config.yaml
n_layer: 15
d_model: 64
n_head: 2
n_kv_head: 2
head_dim: 32
d_mlp: 256
vocab_size: 7662
activation: "tanh_gelu"
norm: "layernorm"
norm_place: "pre"
norm_eps: 1e-05
positions: "rope"
rope_base: 10000.0
rope_fraction: 1.0
qk_norm: false
attn_scale: 0.177
bias: "all"
tie_embeddings: true
parallel_block: false
init: "uniform"
init_std_qkv: 0.0997
init_std_o: 0.0
init_std_up: 0.0997
init_std_down: 0.0
optimizer: "muon_variant"
lr: 0.00792
lr_mult_up: 0.639
lr_mult_down: 2.0
beta1: 0.95
lr_head: 0.01
warmup_steps: 200
schedule: "wsd"
decay_fraction: 0.627
decay_shape: "linear"
final_lr_fraction: 0.02
batch_tokens: 16384
seq_len: 1024
doc_mask: true
train_tokens: 111700000
steps: 6818
dataset: "wikipedia_en"
Each number is 128 + 32 x the weight over the matrix's rms, rounded and kept within 0 to 255. Layers, rows and columns count from 0.

# layer 5 MLP up, 256x64, rms 0.206, rows 78-102, columns 0-63
[[ 97 145 131 150 141  51 165 168 161 147 147 191 130 135 102 141 103 160 150 181 121 167  64 138 123 156 147 151 135 154 115 150 102  83 103 218  91 112 104 115 118 109 110 128 129  63 102 167 176  68  54 148 129  98 137 137 149 156 155 105 148 142 109  32]
 [157 156 109 164  76 139 114  98 140 177 140 121 170  60  87 133  87 103 155  65 109 181 159 157 141 164 115 208 150 160 129 139 159 171  99 103 102 118 166  92 108 143 101 137  60 142  63 152 144 139 146 138 120 151 105 143 136 141 100 100 109 119 167 160]
 [ 95 135 144  92 175 119 157 114 198 116  67 158 108 211 138 122 121  93 102  79 168 125 183 143 128 117 146  99 210 149 103 121 147 175 150  76  96 164 138 140 103  92 136 106 166 140  84  98 233  97 120 133  84 110  65 181 139 171  90 132 179 152 119  77]
 [119 112  93 125 154 159 128 185 114 164 114 137  98 116 139 112 139 167 152  93  69 173 102 147 165 118  64 159 166  94 113 177 123 158 131  79 146  66  95 156 148 156 112  79 120 160 159 159 194 140 150 126 103 114  93 170 116  52 155 119 153 127 169 104]
 [121 115 210 180 149  96 173 121 104 123 137 140 109 119 100  61 111 189 124 128 142 132  94 133 185  87 181  79 178 210 165 111 124 136 153 116  91 159  85 110 123 153 134 138 124 116 164 107 120 121 105 126 133 125 107 106 133  56 121  95 174 125 184 111]
 [132 104  99  94 102 138 140 141 133 107 167 131 114 162 122 113 141 170 203  92 118 108 125 169  84 143  91 121 146 112  65 137 107 143 121 161 145 162 140  76 153 115 105  90 194 124  77 138 133 155 123 143 123 115  85 161 185 141 179 116 164  59 126 119]
 [102 147 169 132 137 127 132 111 110 145 122 100 124 160 133 119 116 136 135 159  69  99 139 139 103 100 148  93 164  96 112 166 131 155 126 105 101 144 154  55 144 122 169 173 150  67 126 137 139 176 128 117 121 138 158  99 177 137 136 151 126  84  67 108]
 [161  30 109 103 182 126  98 167  77 133 140 139  69 172 126 149 176 143  97  94 132 132 154  89  92  75 122 148 138  87 128  96  80 163 185 109 114 140 166 159 137 112 119 143 110 101 153 105 138 180 140 137 117 132 123 119 164 142  91  93 134 166 143 142]
 [116 143  90  96 146 170 141 139 116 173 152 118 119 124 139 145 129 123  76  97  86 162  71  97  86 146 165 130  68  99  49 154 163 159 106 140 157  99 110 121 118 145 106 137 114  76 156 181 135 144 175 134 124 175 109 130 122 130 138 121 193  92 124 178]
 [123 190 114 172 108 108 170 132 185 152 146 178 160 131 113 115 146 142 117 151 128 102 173 140 114  79  66 146 107 162 169 154 108 137  67 156 159  71 153 117  89 138 148 164 138 108 162  97 213 119 178  92 110  72  48  82 134 183  75 146 146  64 100  89]
 [179 144 104 168 170 207  90  85 168 121 128  62 125  53 156 163 100  87 124  36 173 179 122 165  75 137 125 163 143 154 128 143  60  97 113 124 118 144 124 127 140 107 118 103  89 145  75 106  80 154 161 126 199 110 127 161 139 167 145 136 175 112  51 146]
 [134 109 138 165 114 135 137 150 109 127 168 119  91  62 161 131 107 153 132  80 128 189 104 170  95 118  97 147 148 115 104 129 131 146  92  88 129 113  89 108 139 128 118 122 139 166 118 113 130 121  93  91 165 109 187 150 133 132 139 185 126 129 121 181]
 [103 132 132 167 175 135  93 186 135 153 158 166 151 128 134 147 121 185 140  70  54 190 100 200 129 152 123 153 143 135  91 139 187 190 131 111 107  68  81 144 109 102 144 107  70 131 121 116 108 107 145 101 115 131  93 101  72 124 133 109 175 138 184 132]
 [143 140 101 157  93  97  80 135 122 174 102  66 108 147  90 138  94 127 135  87 161 103 193 157 167 119 112 107 124 168 121  99 143 185  92 114 164 123 130 178 122 131 104 105 122 172  95 180 157 106  83 140 140  61 154 140 175 164  96 147 158 115 124 129]
 [ 87 167 133 173 180  69 136  93  90 115 125 184 195  58 124 123  94 166 119 119 166 145 164 142 164 101 135 114 132 106 102 142 122 161  83 106 153 122 164 131 180 116 130  82 148 146 150 117 130  87 105 129 122  98 108 126 135 117 109 140 183  72 142 109]
 [125 122 145  86 150 105  91 107 129 110 129  97  87 149 223 176 159  95 126 106  99 123 144 155 119 115 158  53 150  85 168 128 135 158 186  78 164 125 136 191  62 125 118 159  90  75 117 113 121 126 108 162 107 128 141 199 150 131 197 138 185 140  91  64]
 [129 101 127 143 109 170 147 125 141 177 136 120  65 142 171 174 163  38 165 114  97 159 154 134 115 114  99  74 111 135 102  84 128 166 136 124 174 142 196  91 144 126 123 167 125  99 105 127 159 105 161 118 133 123 118  99 132 148  73 114  84 124 142 130]
 [112 122 120  53 129 102 178 115 169 126 155 176 128 138 122 119 146 138 154  95 130 166 107  81 157 160 100 146 120 131 144 163 127  70 146 147 129 129 139  83 127 193 136 169  70 132  86 116 139 154 147 113 120 148  77 121  91  99 145 124 185 155 120 136]
 [ 76 121 110  67 126 192 109 226 104 175  68 126 111 130  56  84 154 101 200  93  87 148 148 167 159 101  97 152  62 122 102 164 106 127 167 153 139 133  87 145 131 166 125  82 165 129 146 139 113 121 106 175 119 166 116  77 165 139  94 140  84 128 113 144]
 [164  71 167 128 174  77 166  73 140 147 204  99 112 123 153 166 170  95 108 161  80  79 180  94 103 144 152 119 105 149 137 102 176 113 160 178 118 119 142  76 109 125 127 125 140 149 134  94  93 132  95 150  97 149 135 136 124  41 118  38 138 111 147 155]
 [193 135 155  98  95 117 125 110 104  97 153 124 114 158 105 169 145 133 112 164  93 123 108 166 159 120  95  88 129 147 157  95 123 118 164 107 173 182 136 156 160 142 133 157  43 160 120 118 133 107 148 124 136  56 127 104 145 151 153 121 139 113 132 106]
 [ 77 127 162 119 177  90 124 158 105 124 181 123 119 115 123 136 122 175 113 127 158  62 191 101  78  97 140 145 100 140 109 132 100 134 184  97 130 148 123 107 123 138 155 140  71 183 160  77 151 152 142 145 125 126 125 140 117 135 107  81 121 156 150  93]
 [ 86 110 205 133 145 122 131 103 116 167 135  96 134 169 121 129 174 153 118 200 115 131 153 140  93 167 170  95 132 109  81 110 152 174 119  99 151 150 153 130 191 107  78  78  93 107 152 162 167  70  77 109 153 133 180  69  94 111  94 142  86  90 160 164]
 [124 129  85 133  82 137  96 157 168 133 114 114 132 139  87 176 125  71 146 101  93 120 147 135 136 170  59 169 107  80 115 166 176 129 170  99  99  77  94 119 117 116  48 167 120 164  99  66 140 145 188 130 131 151 119 116 138 159  92 119 201 161 123 177]
 [118  74 148 111 124 164 139 133 103 103 120 166 105 182 122 122 141 168 166 148  75  79  86 122 144 126 164 176 164 105 122 136 159 106 130 128 137  96 113 128 152 150 208 161  98 101 155 108 110  59 104 129 119 193 116 124  83 158 104  72 110 144  93 153]]
# layer 5 MLP down (transposed), 256x64, rms 0.281, rows 78-101, columns 0-63
[[160 134  53 135 173 125 151  90 197 132  73 174  67 150  96 155  55 159 105  85 130 120 109 136 143  55 188 110 130 151 161 154 106 103  83 159 120 150 151 143 173  58  47 128  97 139 170 129 187 105 121 205 160 153 106 154  95 157 131 140  95 136 104 191]
 [100 109  46 114 151 154  89 132 198 122 154 146 149 124 159 119  77 133 159 117 114 114 119 195  93 153 107 114 135  54 136 119 133 154 115 161 166 138 153  98 131 136 194 114 149 101 120 126 141 141 135 128 167 166  93 139 141 117  83 172 126 168 151 138]
 [164 137 120 166 149 164 143  73 114 127 158 105 216 134 162  88 142 135  90 123 121 131 148 124 104 178 129 108  37 146 128 107 111 107 125 140 108 116 129 148  82 168 113  73 143 119 173  83 114 173  92 141 115 101 228 118 128 172 141  61 137 107 201 102]
 [181 162  97 108  78 122 160  89 112 115 159 161 180 147 156 151 118 120 165 154 176 141 158 116 131 163 154  87 123 153 157  85  82 118  98 163 139 181 132 116 131 113 122 138 109 149  77 113 107 141 101 154  80  83 175 100 127 156 151 126 110  93 110 159]
 [118 142 108 112 104 106 121 142 176 159 155 159 184 104 156 167  91 132 121 101 126 140 110 138 110  64 116 135 110 110 205 171 148  69 107 118 142  93 186 144 142 191 115  64 166 123 124 105 184 110 117 139 126 108 131  93 127 110  94 172  87 161 102 113]
 [146 126 183 127 109 132 110 125 129 115 146 192 136  84 101  68 123 138 146 106 159  86 143 102 135 138 166 160  69 138 137  84  87 146 141 150 126 105 152 144 128  96  99 194 131 149  75 162 103 182 105  70 149 153  83 102 118  95 150 149 107 149 154 187]
 [151 123 134 106  83 124 148  93 169  77 137 184 143 110 143 161 139 150 110 161 166 120 113 120 151 167  89 148 104 117 153  46 102 140 134 108 113 106  67 177  84 125 138  97 162 163 130 142 142  81 145  94  83 181 126 125 101  86 113 124 133 150 151 185]
 [128 169 166 148  68 133 178 124 139 122 115 121 164  84 181 140 113 115 131 159 126 138  99 103 139 140 144 145  78 159 161 172 134 140 123 135 116 122 143 102 144 125 128  74 155 110 105 144 125 130  72 136 171 126 172 140  99 101 162 120  84  55 142  84]
 [188  69 158 171 126 117 170 133  91 133 129  96  66 146 127 149 163 122 152 165 142 128 152 139 144  53 141  95 148 163 105 101 184 103  93 113 123 137 124  92 189 121  73 101 162 179 123 124 135 102 115 110 102 176  99 128 124 104  91 156 112 141 138 133]
 [148 105 144  87 140 107 134 127 127  97 143  97 105 136  85 184 114 113 122 198 137 180 115 124 101 131 131 105 114  64 166 128 117 108 157  97 106  84 110 103 129 155 146 140 174 110  87 120 128 143 142  94 154 163 131 118 210  84 132 185 143 165  87 139]
 [178 182  65 153 149 123  98  95 107  92 118   0 212  66 154 130  95  40  92 138 140 135 162 124 121 123 135  88 189 114 123  97 135 138 130 110  89 129 170 126 116 145  88 101  93  84  93  84 104 173 140 132 183 132 198 107 181 154 162  99 178 228 100 172]
 [115 175  92 136 113 151 163 132 170  81 188 132 124 148  90  99 156 151 121 195 116  95 144  79 142 137 144 134 113 123 166 114 152 146 143 146 122 105 106 149 130  99 144 133 117 116  87 128 115 128 156 133 105 133  96 148 159 119 146 111 113 109 163 113]
 [146 156 100 157 103 130 116 149 130 137 149 154 136 143 164  82 141 128 148 203 119 182 151 140 131 125 170 110 102 118 100 162 110 142  75 110  53 142 142  83 128 156  88 145  97 165 135 111 116 118 102 120 105  88 130  85  91 117 130 193 123 115 101 108]
 [114 154 128 171  89 119 103 159 104 133 110 184  90 148 157  90 130 192 128 145 139  85 155 116  83  79 137 152  39 103 133 106 144 109 125 122  99 131  97 159 179 111 187 135 159 102 158 146 130 114 124 132 105 151 174 181 145 130 140 153  76  94  97 165]
 [180  69 179 115 115 161 154  86 169 154 116  88 103 144 103 122 139  95 132 159 117 109  75 132 105 188 110 137 109 169 172 115 109 135 144 163  90 149 138 100 104 146 143 111 117  72 115 102 122 109 145 148 154 120 104 145 108 152 138 138  65 205 106 142]
 [174 126 154 103 110 145 104 121 151 107 115  98 113  93 116 112 181 153  88 102 105  96 108 144  95 137  78  67 152  97 122 168 112 109 154 126 102 107 164 190 140 122  95 131 115 152 120 130 111 165 108 212 113 139 219 132 142 180 179 140 152 148 135 144]
 [121  86  98 111 173  89 100 162 111 123 129 150  65 123 127 107 114 103 136 139 126 114 138 125 158 135 141 119 142 177 186 174 126  72 147 115  85 122 156 120 128 132 141 161 128 111 148 126  68 169 118 123 129 122 134 147 143  98 167 133 121 104 122 126]
 [138  92 124 138 132 184 127 108 123 140 166 104 154  71 120 120 150 117 150 121 152 123 146 158 103  82 150 122 171 127 104 114 137 103 114 132 147 106 101 184 146 117 106 128 156 149 172 185 119  96 118  68  85 141 202  79 165 126 147 136  80  90 146 111]
 [107 190  89 163 104 188 103 182 106 142  80 112  65 156  87 110  79 200 114 141  63 129 109 138 100 114  77 174  64 109  57 105  89 197 192 176  97  58  80 208 193 149 147  97 146 132 124 128 138 175 121  91 139 168 117  97 140 128 103 131 116 145 154 131]
 [165 188 131 143 152 134 173 100 137 120  81  86 160 109 152 102  94 121 147  95 161 132 139 134 134 116  87 104 150 131 108 151 140 132 121 103 152 130 118 161 109  83 105 111 169 137 141 156 139 110 120 112 124  81 150  90 115 176 141 223 101 119 118 157]
 [149 121 129  72 106 136 184 126 175 132 164 155 104  96 136 100 149 122 118 166 122  89 127 121 124 112 102 145  85 170 149  74 156 139  78 114 145 137  41 167  97  74 139  97 130 147 146 147 143 179 163 137 154 102 114 121 131 157 100  79 149 181 115 139]
 [174 123 123 119 131 202 157 136 148 132 100 110 121 147 120 137 152 106 157  91  95 170  89 141 187 144  99 144 133 125 146  88 112 112 113 140 129 127  95 133 129 110 116 133 147  62 132 180 121 139  64  90  96 114 184 134 100  94 137 142 118  77 111 178]
 [115 139 181  96 113 171  69 106 126 136 129  74  98 149 201  83 135 103 176 141 128  50 162 142 132 115 104  84 135 130  96  66 142 123 120  61 167 128 114 183 170 115 156 116 121 100 160 149 168  67 131 123 133 146 127 162 157 148 107 111 176 117 128 176]
 [129  82 139 190 124 120 105 111 153 115 127 142 153 139 120  83 107 176  93 113 135 127 114  96 120 126 174 131 164 124 112 131 128 119 125 100  96 130 169 137 113 145 180 126 153 144 162 189  76 118 102 109  92  45 126 142 173 132 150 173 121 140 136  39]]